{"num_hidden_layers": 12, "intermediate_size": 3072, "norm_eps": 1e-06, "rope_fraction": 0.5, "init_std_qkv": 0.0163, "init_std_up": 0.0163, "beta2": 0.95, "final_lr_fraction": 0.0, "max_steps": 7135, "dataset": "wikipedia_en"}
Each number is 200 + 30 x the weight over its row's rms, rounded and kept within 0 to 999. Layers, rows and columns count from 0. The size before them is the row's rms in percent of the matrix's.

# layer 3 MLP down (transposed), 3072x768, rms 0.00864, rows 1770-1788, columns 576-767
101,217,153,226,219,259,185,237,171,229,249,125,210,170,235,203,158,246,234,203,219,196,186,244,225,215,194,249,228,152,233,194,180,182,178,207,165,189,178,197,199,215,207,200,201,246,189,204,213,192,162,192,235,189,209,162,217,209,227,183,183,160,192,166,220,172,212,249,179,156,205,222,213,154,231,173,221,195,185,200,210,187,194,187,230,220,250,187,201,216,191,191,245,192,168,197,198,209,142,192,279,166,228,181,191,181,184,198,225,170,211,183,204,205,199,209,168,160,224,181,202,199,168,177,219,207,249,181,217,223,180,219,177,250,188,207,178,183,221,216,199,181,237,176,190,188,249,223,281,234,213,178,212,153,254,134,204,180,269,139,205,178,171,206,236,186,206,248,207,201,202,196,205,253,200,220,234,228,174,200,194,206,180,240,189,217,189,185,182,187,159,191,221
108,229,207,187,217,218,132,175,199,220,196,219,241,185,202,210,190,227,173,229,194,165,172,250,194,128,201,213,164,167,244,195,142,197,206,219,117,215,168,218,196,182,221,173,234,286,283,195,144,221,229,188,212,194,228,229,182,235,206,201,197,199,212,165,195,179,193,227,226,179,173,245,176,170,215,208,202,209,226,230,208,207,147,207,198,170,206,171,195,198,220,187,175,229,207,186,177,201,194,164,178,185,205,212,251,251,207,170,175,183,151,175,191,237,223,225,279,218,184,165,211,171,211,224,183,211,228,189,167,206,135,189,204,234,222,168,241,184,225,227,207,237,222,226,206,196,193,175,208,144,189,189,168,225,200,237,171,163,192,258,223,214,202,215,220,223,184,126,246,170,229,189,184,192,214,215,221,198,213,128,161,165,179,143,178,263,210,239,240,146,212,244,250
099,208,145,202,223,239,230,187,202,192,241,185,173,157,177,244,232,191,209,208,140,222,230,198,210,191,208,175,168,214,245,177,165,229,228,176,163,195,226,191,184,128,222,222,235,239,240,189,211,201,168,200,221,155,209,143,205,189,203,244,200,190,199,244,245,182,157,242,183,183,244,174,229,203,206,248,278,194,207,202,215,172,215,180,182,143,205,201,215,164,144,173,252,179,212,183,174,219,186,169,226,180,191,222,206,241,161,175,145,204,202,228,216,212,177,216,172,213,191,200,158,194,185,239,177,202,196,203,200,157,197,215,242,223,218,197,174,232,191,198,227,199,171,199,172,151,231,193,187,190,201,193,205,221,198,200,200,214,177,184,217,230,160,200,227,194,208,207,219,205,229,252,206,170,223,194,185,195,220,227,193,264,253,229,215,202,175,191,213,190,226,216,166
097,160,202,196,265,203,169,165,199,210,234,233,173,214,211,169,258,301,207,206,178,142,136,208,164,210,240,194,184,215,176,164,205,198,192,207,169,209,212,202,218,201,207,233,214,225,163,216,205,180,171,260,174,198,203,95,168,188,174,189,235,186,231,188,242,233,170,205,180,211,195,253,257,219,209,238,172,188,240,197,146,248,258,188,211,180,194,156,208,230,213,181,162,240,152,160,200,183,209,159,132,163,244,189,164,211,193,218,247,182,205,228,198,188,207,217,235,247,174,229,191,191,218,225,187,164,195,168,155,217,274,249,143,205,235,226,208,208,258,229,165,190,190,197,173,208,189,202,201,140,208,199,150,179,279,195,222,213,193,212,218,227,211,225,212,243,189,218,230,201,220,172,216,218,177,215,135,236,171,188,219,140,217,199,189,205,222,172,242,154,124,236,203
103,202,210,165,206,198,212,171,264,171,200,101,211,203,175,168,184,215,160,211,235,232,189,145,196,206,258,216,174,243,187,173,153,246,262,198,183,209,210,256,263,208,157,199,183,226,189,205,249,203,198,209,214,200,193,162,193,228,209,159,145,223,210,211,175,164,214,226,177,217,216,179,260,177,192,169,211,173,164,200,202,181,163,196,240,236,163,171,171,166,169,146,154,195,179,194,216,166,198,173,115,247,212,121,200,220,168,256,209,182,213,248,181,216,246,225,227,192,231,214,174,240,181,205,204,214,219,202,188,225,183,218,210,198,232,229,162,270,201,282,213,135,153,208,199,208,149,206,229,200,193,161,172,185,273,220,172,235,248,261,158,206,200,159,211,180,193,176,238,163,224,186,200,240,179,232,211,208,231,194,248,214,210,214,202,160,197,197,136,183,263,217,227
091,191,206,216,185,227,225,166,197,212,233,276,152,149,191,229,156,231,269,214,185,235,165,216,212,224,156,237,208,217,251,241,187,187,273,187,156,192,228,176,197,233,218,184,178,230,233,260,177,194,234,221,242,197,232,247,216,221,202,250,193,198,273,223,209,184,205,153,194,191,213,233,251,185,190,252,195,217,217,199,213,207,176,235,182,199,155,161,225,179,178,203,233,189,176,173,199,178,196,200,273,193,199,186,270,201,212,206,188,212,227,196,110,214,227,237,200,209,212,190,190,211,158,209,180,243,172,239,187,190,150,227,203,189,201,203,182,130,155,220,237,240,178,239,251,204,190,181,193,236,221,190,196,243,154,235,211,158,187,175,173,182,213,199,221,164,205,204,179,196,196,179,284,211,245,224,178,208,160,200,195,168,253,203,188,232,146,216,222,251,191,183,186
098,219,182,239,220,174,193,195,200,277,181,191,192,209,181,187,186,207,225,175,179,154,223,159,234,197,160,189,218,193,186,231,147,216,257,211,200,218,171,212,225,206,187,170,195,184,229,144,210,210,228,178,212,180,183,245,204,205,255,212,164,187,226,201,166,214,181,182,206,195,224,210,215,204,143,192,249,249,220,174,168,154,266,233,220,163,172,191,230,161,206,272,152,165,170,170,175,189,193,173,193,195,211,193,217,144,208,142,230,210,163,219,221,218,207,233,170,218,254,167,204,253,171,198,199,202,197,183,252,179,143,281,200,152,159,181,185,211,218,167,219,247,205,147,236,179,208,215,235,190,168,226,233,215,209,142,188,231,199,199,177,206,153,186,228,223,267,175,182,208,139,237,260,192,192,152,165,157,247,204,222,181,229,263,237,226,182,167,234,168,172,224,204
093,195,237,162,172,237,213,250,147,250,213,200,203,251,142,223,199,197,234,235,173,167,211,250,250,179,240,187,215,150,144,191,203,238,230,203,203,140,167,179,204,286,212,182,138,191,190,190,204,199,163,176,214,196,162,220,188,222,215,166,206,160,209,117,211,203,173,157,191,218,213,185,166,236,183,193,189,233,175,187,237,204,189,233,227,232,160,212,169,208,195,231,153,151,164,257,204,242,208,169,218,235,209,204,232,229,207,208,202,186,191,190,181,218,214,208,194,176,197,200,228,177,233,164,166,195,214,196,194,196,197,209,139,260,236,255,161,198,211,202,191,168,203,194,161,200,185,189,233,237,172,198,161,146,256,187,211,195,159,230,244,190,230,205,258,141,201,222,209,259,213,191,153,233,179,236,196,198,164,202,202,214,186,192,181,181,160,177,213,249,180,190,268
106,178,152,159,242,230,189,184,183,203,193,209,265,225,180,216,243,222,193,219,132,204,206,168,180,172,232,179,167,228,233,158,226,222,237,242,232,211,192,176,160,182,127,237,160,211,214,193,222,186,209,254,202,194,242,226,135,195,197,157,217,212,226,220,171,219,211,173,172,183,177,222,226,197,206,200,237,155,208,206,217,239,239,228,159,186,182,230,166,155,171,220,190,194,127,192,133,262,214,197,154,221,232,203,184,189,222,223,264,185,205,153,143,217,171,183,218,225,175,246,202,142,224,200,210,193,139,192,213,192,227,186,273,201,228,193,193,137,166,228,165,212,199,184,196,132,220,147,216,188,208,195,224,151,223,199,215,188,216,195,197,174,186,202,182,193,201,249,192,199,242,188,112,240,200,206,227,176,263,231,182,193,217,231,204,191,227,205,187,213,241,210,206
092,286,210,151,209,253,199,164,177,213,139,211,218,173,245,221,149,168,207,211,206,236,234,203,236,239,190,235,230,166,223,178,182,226,191,238,181,227,230,220,173,184,227,201,144,223,177,201,230,170,205,240,223,186,186,227,256,209,198,184,176,209,211,215,232,200,163,207,225,197,189,237,207,250,165,138,178,196,193,242,145,204,194,204,154,226,257,149,241,168,184,206,170,183,218,134,198,229,181,212,211,217,203,136,201,193,244,197,191,165,203,195,183,172,196,159,183,176,164,186,197,221,179,183,252,203,224,211,223,189,219,142,210,205,175,177,215,244,202,204,168,216,196,206,205,204,213,217,224,178,263,217,220,202,207,155,224,189,229,163,232,241,176,174,225,227,222,215,213,178,206,234,173,213,251,228,267,228,193,228,183,217,216,141,239,206,195,121,202,225,187,194,224
102,252,202,192,196,209,183,176,235,253,200,225,179,223,194,193,228,177,182,243,140,202,241,141,197,148,186,207,228,203,223,152,148,222,193,169,161,212,230,191,212,193,146,153,252,185,144,209,235,220,244,212,204,181,194,204,196,241,227,213,173,169,180,262,231,193,157,180,138,188,186,170,197,193,235,163,254,194,201,194,243,146,195,174,241,207,198,214,199,194,189,204,235,202,205,243,222,205,217,186,200,118,182,173,248,227,194,178,194,256,218,237,176,166,233,230,173,209,223,215,197,191,236,244,183,218,172,199,229,246,190,177,288,212,178,190,207,224,200,210,205,235,194,185,165,204,232,217,149,242,164,156,207,263,199,177,162,214,149,138,193,191,215,204,159,196,158,177,201,232,125,253,202,189,196,194,157,179,237,170,149,236,206,213,196,240,135,169,218,179,201,187,183
101,166,235,148,247,219,234,218,198,180,207,163,162,225,173,229,175,187,188,209,236,221,204,149,199,171,212,215,209,167,192,257,246,201,200,159,230,198,155,247,157,217,232,239,172,216,189,182,160,230,201,234,188,297,178,197,178,206,210,178,246,153,186,208,257,176,199,228,206,174,194,209,183,230,201,236,265,196,222,177,199,201,216,132,163,201,190,203,237,202,193,221,139,185,235,114,152,217,164,184,231,159,130,149,194,203,243,208,129,210,174,191,217,183,204,186,194,205,131,229,229,203,165,182,189,226,164,184,187,199,193,224,230,206,209,207,244,202,175,241,179,156,147,196,200,166,212,209,225,120,220,171,204,216,157,196,193,177,172,206,181,175,212,253,188,240,205,228,230,161,155,167,198,205,217,179,192,217,209,239,216,230,187,228,200,150,192,175,232,217,179,230,205
090,178,179,247,179,237,166,203,257,272,213,219,229,201,140,202,202,251,233,209,238,211,203,208,217,156,208,221,183,201,192,168,178,200,232,189,178,211,237,176,179,201,222,232,208,239,267,207,203,179,208,248,274,140,184,179,225,138,236,238,205,186,204,177,230,194,162,223,152,176,210,163,195,158,142,196,247,237,192,208,192,176,158,205,156,181,228,223,204,171,253,174,179,210,202,218,180,180,244,191,195,158,266,193,173,195,186,216,219,208,189,199,218,177,247,235,192,286,218,264,221,151,222,209,196,215,162,200,189,195,242,160,167,201,208,198,209,153,211,196,270,229,196,207,154,187,167,162,200,183,181,202,222,150,164,159,236,207,223,181,145,272,204,183,185,203,204,245,159,202,233,175,158,191,204,168,194,227,221,198,181,146,182,167,158,170,195,139,217,183,225,196,236
097,133,207,196,186,165,164,204,222,180,195,162,260,193,205,231,212,252,220,183,201,154,227,197,175,189,229,180,175,173,242,223,238,167,237,150,183,173,216,203,242,166,203,216,202,202,176,250,230,241,169,245,221,171,218,204,216,234,214,199,159,207,230,198,227,219,208,200,195,221,187,186,188,196,169,148,184,245,197,170,245,221,110,155,211,215,178,234,193,195,212,143,217,193,183,188,159,138,164,203,166,207,186,205,195,248,199,186,150,208,209,225,180,222,156,246,194,195,185,207,163,165,196,188,218,178,184,244,249,167,200,156,151,199,196,205,183,154,203,199,178,188,168,204,241,144,247,171,250,198,180,194,247,216,224,233,204,175,180,206,158,264,226,222,158,209,213,223,237,199,227,247,234,151,149,205,217,149,164,226,219,208,198,184,202,165,152,199,182,187,236,145,210
103,251,217,170,262,217,180,216,180,173,190,204,215,174,192,257,207,220,160,184,205,193,206,165,167,202,203,174,217,215,169,233,227,135,180,233,181,174,180,216,173,203,179,190,198,192,204,259,190,168,155,157,175,200,235,210,232,200,152,179,176,208,161,167,171,207,212,191,204,247,256,224,119,192,188,164,135,206,168,234,185,211,167,235,177,155,241,226,193,150,216,253,128,231,252,206,266,177,165,214,173,156,218,239,191,190,185,224,170,158,178,214,180,232,200,168,253,126,234,247,212,197,228,210,223,231,229,160,174,195,234,181,219,201,215,234,204,208,159,234,219,187,159,237,186,197,216,231,192,198,197,207,216,240,193,224,203,198,161,227,208,223,212,193,147,182,243,183,207,191,195,119,137,208,200,260,151,203,193,262,241,220,191,218,217,139,205,218,214,200,157,178,208
104,169,182,196,197,229,203,163,193,200,197,164,208,222,255,210,190,231,187,218,207,244,192,181,146,221,222,216,211,232,241,199,220,225,193,202,180,140,234,165,179,240,140,174,166,171,212,230,213,231,190,221,226,181,237,160,149,171,189,215,184,249,228,170,246,237,153,217,213,188,200,189,165,227,155,223,249,219,238,195,200,173,188,157,255,206,235,199,241,202,171,177,220,194,176,169,172,249,163,239,227,174,173,235,204,219,215,243,215,215,162,218,216,155,216,201,186,171,183,201,157,201,252,241,164,197,164,158,244,203,212,242,244,216,170,170,241,162,162,193,152,228,246,231,183,148,171,167,168,221,230,210,154,219,147,180,200,197,162,234,199,163,247,151,171,236,185,255,223,213,224,205,210,215,203,193,196,195,172,147,142,225,184,163,214,180,197,178,157,250,190,270,187
099,185,172,162,270,236,210,162,173,193,197,142,223,174,191,150,179,232,207,196,207,217,134,166,195,191,188,238,208,165,244,230,183,229,170,228,206,161,224,257,205,149,163,167,158,191,223,214,242,199,190,235,219,198,226,216,210,192,166,188,264,224,160,220,199,177,172,186,214,222,242,149,264,198,194,216,198,213,167,229,198,235,239,196,217,231,227,230,225,186,197,186,193,198,149,205,242,179,198,191,222,181,148,197,229,171,187,189,223,233,212,178,257,188,187,160,172,208,200,213,206,198,212,197,206,231,226,148,158,187,208,186,210,194,189,176,193,198,222,194,177,188,167,175,210,187,209,174,260,212,148,207,199,206,230,227,169,194,213,171,215,224,161,206,233,248,218,135,180,194,194,242,151,240,208,221,182,245,244,135,142,202,189,226,160,234,226,205,213,212,239,177,213
095,217,165,180,170,190,198,220,203,197,193,206,187,126,186,169,250,220,259,214,208,195,213,139,182,160,252,214,160,239,215,167,214,181,157,119,210,208,232,164,182,250,199,220,197,245,211,206,204,169,241,187,207,147,173,198,251,225,168,209,182,200,209,164,228,272,162,176,178,208,166,204,223,211,188,260,206,176,228,169,132,182,162,181,167,168,205,135,239,228,170,240,145,175,189,230,154,205,224,150,235,177,218,152,148,200,161,195,154,181,174,225,209,179,185,191,227,211,193,230,193,252,280,194,229,175,178,225,269,189,157,156,206,189,228,250,214,244,184,197,233,210,203,177,206,160,230,155,195,223,172,154,203,197,167,214,213,157,178,174,220,184,214,239,233,197,171,231,219,147,243,172,172,215,192,170,199,208,186,174,171,162,234,198,223,153,223,213,177,194,228,202,183
102,214,195,239,232,213,145,152,240,183,176,150,197,231,201,230,213,151,239,214,204,204,188,155,186,192,207,232,148,191,217,232,184,162,183,143,174,183,249,232,219,171,226,230,204,188,248,155,212,177,197,168,216,181,230,234,179,198,180,202,255,190,164,207,191,221,187,180,110,281,189,184,231,194,166,159,177,173,231,233,238,212,191,283,196,217,187,226,193,203,197,203,235,237,204,191,210,204,142,245,221,227,237,217,185,184,206,203,222,204,193,219,167,215,204,178,229,204,182,249,167,195,175,221,141,161,215,149,173,243,171,216,193,184,172,198,183,249,217,205,204,268,176,184,194,247,237,161,185,179,185,209,194,176,190,232,173,231,187,203,187,164,206,203,204,251,137,177,200,214,193,227,205,209,225,171,170,259,255,179,224,250,204,229,183,248,190,202,182,139,190,201,191
# layer 3 MLP up, 3072x768, rms 0.0171, rows 1771-1788, columns 576-767
102,178,164,204,168,209,182,169,208,221,200,194,228,209,168,228,176,204,194,137,221,198,229,192,174,168,217,226,162,233,200,175,221,216,174,237,179,148,174,201,171,176,176,251,244,225,214,214,214,131,216,195,218,221,224,163,269,211,223,187,172,177,196,247,199,217,152,156,168,193,204,157,188,190,146,202,148,202,242,267,182,196,188,190,224,229,213,253,186,185,192,185,149,175,215,137,251,197,176,214,200,184,188,234,175,163,176,226,182,208,189,215,225,169,209,216,208,213,227,266,187,211,219,173,230,175,173,199,169,140,209,218,206,265,225,158,192,211,218,136,163,194,189,202,137,180,175,260,199,170,202,241,137,179,209,188,228,224,225,178,186,121,214,209,171,242,185,238,193,194,213,214,136,213,216,191,210,185,192,167,242,202,231,186,227,186,247,167,173,225,182,195,161
094,181,237,183,146,219,195,243,183,156,210,168,181,193,275,162,193,202,147,215,163,250,175,187,241,168,189,184,211,179,172,169,177,197,267,182,218,184,192,229,225,202,180,207,213,230,217,148,207,195,155,206,162,218,131,226,221,118,112,230,254,265,184,258,190,263,200,182,186,230,200,218,196,161,237,237,185,242,201,188,168,183,214,234,206,242,194,200,201,180,182,221,239,210,201,238,178,213,159,254,205,222,162,183,234,185,191,193,238,154,216,207,193,225,177,139,194,210,205,170,177,220,235,227,153,224,187,188,147,163,204,189,198,189,228,155,245,222,187,197,235,206,196,165,197,223,220,216,207,135,213,199,190,220,211,168,196,192,219,230,208,199,225,247,195,227,267,199,203,233,225,196,258,243,183,222,191,284,223,188,203,183,188,201,196,198,260,251,211,210,206,185,236
103,169,177,177,196,152,228,187,214,203,212,223,151,204,165,212,202,218,197,126,193,205,232,234,188,189,198,247,205,105,172,243,212,167,172,203,214,231,263,206,234,195,205,175,242,170,143,172,167,195,176,208,133,200,198,242,158,201,179,243,165,213,276,251,215,209,230,181,242,259,196,180,169,201,155,200,185,198,205,247,240,203,199,203,197,228,191,181,188,233,204,159,202,236,226,192,201,191,250,204,220,199,214,209,277,171,222,194,166,193,176,230,225,224,203,223,222,212,196,203,213,202,270,160,209,174,214,189,129,174,200,193,215,183,245,189,174,169,238,182,251,166,207,203,207,223,180,174,241,185,166,207,247,193,218,241,189,188,219,223,211,173,241,239,196,186,230,193,177,188,193,227,164,230,203,182,231,176,175,148,237,217,298,175,215,176,236,212,154,218,198,195,215
101,179,210,264,189,197,198,197,232,207,195,229,140,189,247,210,158,208,174,164,186,227,228,171,171,195,181,182,183,199,216,190,153,216,210,191,186,200,184,191,217,252,206,203,277,226,198,237,126,208,201,228,202,177,210,215,155,168,210,199,213,197,212,216,218,188,212,207,183,174,260,193,212,175,204,210,191,199,181,186,159,159,172,247,172,194,230,228,189,213,168,120,192,226,201,199,216,191,183,199,207,197,195,144,243,203,182,195,217,197,123,162,184,226,206,192,186,226,214,228,161,194,173,234,189,222,155,224,196,180,184,215,212,219,194,170,227,231,169,247,215,185,195,244,259,188,218,186,178,209,173,247,179,179,222,223,191,205,200,269,182,196,195,239,129,207,185,186,206,247,188,176,223,200,189,73,182,174,159,153,192,163,185,213,168,184,256,189,195,199,222,179,180
097,180,244,235,182,188,201,200,205,204,198,164,227,220,196,146,183,239,219,181,210,191,222,187,234,180,185,212,160,210,178,159,224,226,170,189,147,171,190,193,196,280,219,228,231,215,170,186,204,226,232,237,182,205,176,200,255,151,180,282,215,212,213,211,191,182,193,160,160,213,155,186,211,212,153,193,206,189,186,209,195,237,220,191,186,156,236,203,180,197,221,150,149,223,152,195,209,141,235,173,127,166,232,241,201,192,179,239,198,212,206,218,196,266,254,195,193,214,181,227,236,186,175,251,161,240,161,242,160,177,157,185,225,211,237,184,241,236,211,154,215,190,197,150,232,167,200,157,238,242,193,181,174,184,213,238,188,178,212,236,263,222,283,152,173,210,202,172,198,229,207,164,168,223,239,180,166,176,211,165,198,212,181,198,256,209,194,153,159,148,185,241,204
099,200,155,184,168,192,176,208,217,163,195,216,220,209,175,180,185,182,192,223,183,195,198,186,245,206,197,185,235,201,184,180,201,219,170,223,208,166,134,199,165,161,179,118,210,216,199,200,217,143,174,166,209,240,249,239,127,171,209,156,180,267,217,200,189,172,170,211,184,238,231,218,190,187,229,303,228,223,242,258,186,226,167,221,188,195,202,153,214,153,191,206,196,183,206,212,175,219,159,220,210,199,220,210,225,206,201,171,251,197,164,176,163,176,177,168,217,188,200,145,231,153,196,173,251,233,272,182,176,199,191,125,257,211,180,180,286,143,198,131,190,207,202,165,172,202,195,180,193,190,183,240,228,238,187,205,217,204,204,214,214,191,180,166,184,199,251,169,199,229,198,230,244,195,177,246,259,194,179,169,230,161,205,251,180,229,186,250,229,234,211,166,187
098,203,186,203,164,201,169,210,209,222,178,193,206,214,209,206,189,259,175,259,118,188,201,237,212,197,182,205,182,195,190,200,173,216,189,214,195,226,199,220,182,206,229,196,247,214,181,181,206,113,174,175,219,219,195,288,191,225,170,233,212,188,202,99,175,163,152,210,180,216,181,227,171,240,253,170,225,238,161,204,225,203,205,187,182,201,218,220,179,245,178,108,241,155,234,213,236,193,134,209,134,196,206,211,276,181,261,213,205,241,221,252,217,212,223,216,195,182,170,225,273,180,200,284,197,171,223,180,137,197,205,149,190,186,215,222,223,122,192,168,180,223,149,183,205,204,169,260,174,173,180,204,179,239,188,228,204,155,239,239,176,169,224,188,188,204,204,200,162,204,227,190,209,208,188,240,202,211,173,147,179,178,225,223,172,190,216,235,174,183,189,183,234
100,220,170,223,194,212,217,174,192,208,185,157,200,216,183,219,181,269,183,205,204,187,188,206,224,179,251,192,185,182,207,144,214,228,190,229,188,224,252,158,187,210,220,181,201,249,186,184,179,148,227,192,166,180,165,180,173,233,182,220,223,209,193,142,193,209,209,218,257,208,235,209,215,262,213,135,213,200,267,173,217,176,235,229,222,145,164,216,178,216,177,192,232,238,198,218,188,208,219,166,152,166,235,238,209,211,157,263,180,212,248,222,200,179,213,198,186,198,218,197,228,169,265,223,175,203,211,185,173,209,209,209,184,219,187,188,253,186,145,193,228,141,232,201,214,142,177,199,198,191,205,191,157,198,193,224,266,195,250,203,182,177,212,185,180,238,223,185,189,156,202,210,181,216,229,219,189,212,175,210,179,157,218,172,236,185,180,210,224,180,173,194,169
094,238,227,198,198,204,166,282,182,242,205,190,186,252,209,186,233,215,199,226,195,197,152,185,192,192,204,209,209,216,228,214,191,157,205,195,251,228,233,246,202,238,139,190,186,198,238,180,245,202,197,198,196,204,159,170,206,166,238,191,162,165,154,205,251,176,194,215,195,183,196,141,252,234,190,182,229,191,214,235,262,180,235,163,180,201,166,186,208,222,215,202,219,255,220,162,184,122,137,208,217,188,195,211,216,185,163,215,175,197,209,218,194,212,242,229,171,232,244,189,190,265,191,229,189,183,221,145,133,224,193,223,210,203,217,210,222,192,223,166,249,192,254,168,213,232,198,177,191,235,176,175,180,193,200,209,179,253,184,232,239,203,247,218,219,197,245,177,224,182,245,202,230,184,222,190,249,173,159,218,175,184,208,225,220,201,155,245,206,212,188,159,199
102,198,182,230,222,196,218,191,184,207,204,190,193,222,209,208,182,201,216,183,186,205,174,205,172,148,194,211,169,201,187,183,207,227,186,208,234,163,230,193,204,197,227,253,230,201,208,141,111,224,157,177,160,207,185,168,240,167,177,217,225,220,149,160,188,252,177,162,253,223,196,218,171,186,225,198,218,186,203,229,217,178,198,218,211,217,179,177,191,230,178,259,158,178,205,200,225,208,161,234,188,178,179,241,232,184,223,234,198,161,225,161,236,233,191,199,216,279,201,218,220,171,218,204,246,209,209,183,196,181,200,195,151,207,209,99,209,206,227,173,227,217,202,173,180,212,234,225,217,117,190,224,147,189,219,205,227,228,202,207,195,222,253,219,233,234,177,106,212,219,233,202,156,276,200,227,206,212,191,244,153,149,185,159,259,185,221,214,184,220,178,171,201
100,249,192,225,225,176,221,176,212,172,185,226,197,261,190,167,214,186,120,191,227,203,163,177,166,196,218,138,224,184,130,208,233,158,209,219,190,177,288,201,163,221,225,211,225,233,156,174,203,201,182,163,183,213,176,264,208,139,237,223,156,189,210,225,197,216,226,183,189,188,167,191,151,241,203,204,228,213,229,193,212,193,222,190,177,210,194,185,216,228,196,157,201,200,206,187,169,214,222,226,169,181,228,203,221,151,188,210,205,155,216,214,184,197,231,168,195,155,221,125,206,167,222,231,231,165,219,145,183,215,206,235,218,203,156,194,263,198,195,217,170,177,182,237,214,275,182,229,228,223,198,204,189,181,206,196,190,246,171,239,168,193,199,226,205,201,154,209,186,161,178,223,168,236,201,239,236,273,203,184,210,137,221,183,188,148,234,248,189,236,219,173,216
093,213,177,179,197,214,206,261,233,250,208,172,205,221,159,196,183,212,193,242,251,267,217,195,225,169,259,216,238,166,200,201,198,188,195,208,246,211,246,207,188,232,234,209,178,177,219,225,210,232,200,273,152,192,169,261,204,255,241,173,211,217,184,197,179,164,219,217,233,195,204,196,220,188,176,196,214,236,193,175,175,236,184,195,172,234,183,234,180,104,218,184,211,233,220,247,206,216,222,241,202,229,220,224,198,190,187,175,196,185,211,176,167,233,218,130,202,161,257,203,177,139,239,158,223,200,165,233,224,220,204,237,214,174,194,144,169,226,204,210,199,209,263,156,222,224,190,250,219,221,256,203,210,161,167,153,258,217,196,189,153,138,234,235,268,219,165,203,206,209,215,159,228,232,203,238,211,208,184,199,219,182,251,214,125,166,206,207,237,245,179,200,209
099,243,212,205,217,265,179,185,192,161,189,231,227,206,173,194,167,221,167,223,217,182,278,182,191,165,260,235,230,216,152,163,246,203,183,193,214,204,156,175,183,165,179,155,206,207,191,224,200,197,159,216,194,230,214,213,200,201,222,145,195,220,164,148,226,209,192,175,188,227,198,198,195,234,216,230,242,247,268,187,146,261,208,217,202,188,232,195,180,222,184,179,205,158,252,191,188,163,200,196,225,168,202,214,168,208,197,140,247,167,204,180,231,218,233,158,184,175,228,142,152,225,181,154,204,249,240,251,210,183,191,237,187,183,218,167,227,215,220,205,160,173,212,263,106,207,239,166,206,216,161,199,166,176,228,189,184,159,171,196,136,247,182,235,149,232,217,232,195,217,224,194,236,208,178,181,267,269,210,253,208,180,190,247,233,140,161,225,198,162,152,170,226
105,181,174,136,221,193,214,205,203,171,179,234,238,221,181,222,150,196,160,245,173,179,234,213,198,242,213,163,209,196,214,157,224,225,202,225,226,186,196,233,174,211,225,147,178,185,230,255,167,194,195,199,229,159,194,245,187,245,187,196,191,207,268,192,177,246,194,228,182,207,218,157,196,185,169,154,219,141,184,185,213,229,151,215,231,173,203,160,175,262,280,168,194,204,220,181,216,133,242,214,209,215,179,198,205,211,171,140,216,193,221,257,188,175,233,227,213,223,212,211,224,222,192,189,239,178,188,190,205,190,175,133,231,178,130,170,217,245,176,185,190,223,176,210,226,203,180,229,197,215,243,250,216,221,233,208,165,165,214,198,180,238,206,184,195,201,225,207,194,182,228,183,185,205,192,168,220,213,234,199,191,174,180,178,182,143,179,196,213,187,217,156,221
099,266,172,185,135,150,191,203,227,202,204,215,225,232,198,237,209,190,241,207,202,155,223,188,193,218,228,155,228,240,210,214,223,199,170,239,225,147,189,197,161,175,201,139,206,257,211,183,166,279,242,187,174,181,192,201,111,171,215,191,158,219,253,186,191,199,213,160,189,199,197,219,199,214,228,260,172,201,161,219,198,177,236,227,173,220,210,193,180,228,172,216,171,195,212,198,216,182,194,201,184,194,177,258,199,213,222,219,180,180,165,234,195,181,253,244,196,170,207,190,187,257,222,170,197,185,204,175,180,205,181,185,194,172,251,241,174,182,202,196,242,215,201,220,130,202,168,203,223,250,188,169,196,140,225,197,205,191,180,230,272,187,198,204,139,180,251,237,150,168,192,198,207,215,213,202,200,256,265,180,206,180,202,244,201,171,140,207,147,228,190,175,200
103,207,177,234,201,190,211,252,259,229,183,183,209,211,195,229,169,228,191,192,210,148,227,211,204,155,190,234,179,206,228,193,219,205,196,182,255,241,198,225,219,196,127,253,200,275,186,201,179,233,164,164,232,230,174,150,208,196,179,145,247,121,139,171,145,206,210,225,175,201,158,213,231,136,174,196,148,149,177,218,207,220,200,217,219,205,280,238,168,181,177,238,199,197,227,199,182,238,175,175,163,173,252,179,228,225,200,247,139,168,203,191,202,179,174,222,200,259,190,188,215,198,200,204,151,170,186,202,169,231,190,232,202,196,196,196,175,162,209,212,215,201,207,266,169,282,168,210,218,183,148,193,208,219,186,178,242,200,196,197,220,185,189,207,203,261,166,164,226,196,188,200,195,219,274,155,187,190,165,205,225,187,169,220,192,201,216,238,188,180,106,210,219
096,206,208,231,143,163,217,214,152,247,212,190,216,210,192,208,204,220,223,212,205,245,187,165,168,185,210,204,307,128,184,194,192,196,213,223,176,216,243,222,192,191,184,248,242,219,217,199,232,172,209,235,179,151,219,232,165,146,148,170,196,198,242,184,196,153,231,153,241,223,183,186,180,223,185,169,167,230,188,257,192,153,250,215,178,198,253,227,168,230,199,219,191,187,202,221,164,262,169,235,191,154,174,216,227,189,233,203,242,193,204,212,134,214,245,209,152,227,197,175,132,198,201,197,215,201,193,194,195,223,215,213,204,155,202,210,195,226,207,226,178,202,168,232,248,183,216,205,178,197,205,206,171,174,157,183,218,256,177,258,183,223,219,198,194,209,171,184,208,214,221,183,170,134,240,173,204,171,201,188,165,177,188,164,187,192,185,201,211,159,168,233,225
100,170,242,198,189,179,183,207,174,169,192,161,221,227,195,204,202,153,194,164,160,181,206,179,214,182,184,228,202,213,159,211,213,219,233,201,190,216,176,185,191,218,221,215,164,211,233,195,194,208,133,189,197,210,194,192,181,241,171,219,203,174,164,185,150,281,230,254,192,206,202,214,217,232,169,200,190,170,187,238,167,186,176,230,156,204,226,171,221,201,235,181,155,156,237,223,173,224,194,232,190,170,224,215,197,202,240,216,225,214,223,235,145,233,204,197,234,208,185,211,183,203,182,178,144,187,231,146,222,187,231,241,263,168,256,164,153,220,208,184,188,177,172,173,227,236,221,165,210,121,206,206,130,174,183,209,246,202,164,227,192,188,171,231,189,216,169,190,244,195,194,177,187,189,160,227,203,214,207,169,162,224,223,169,176,221,234,198,192,214,181,201,189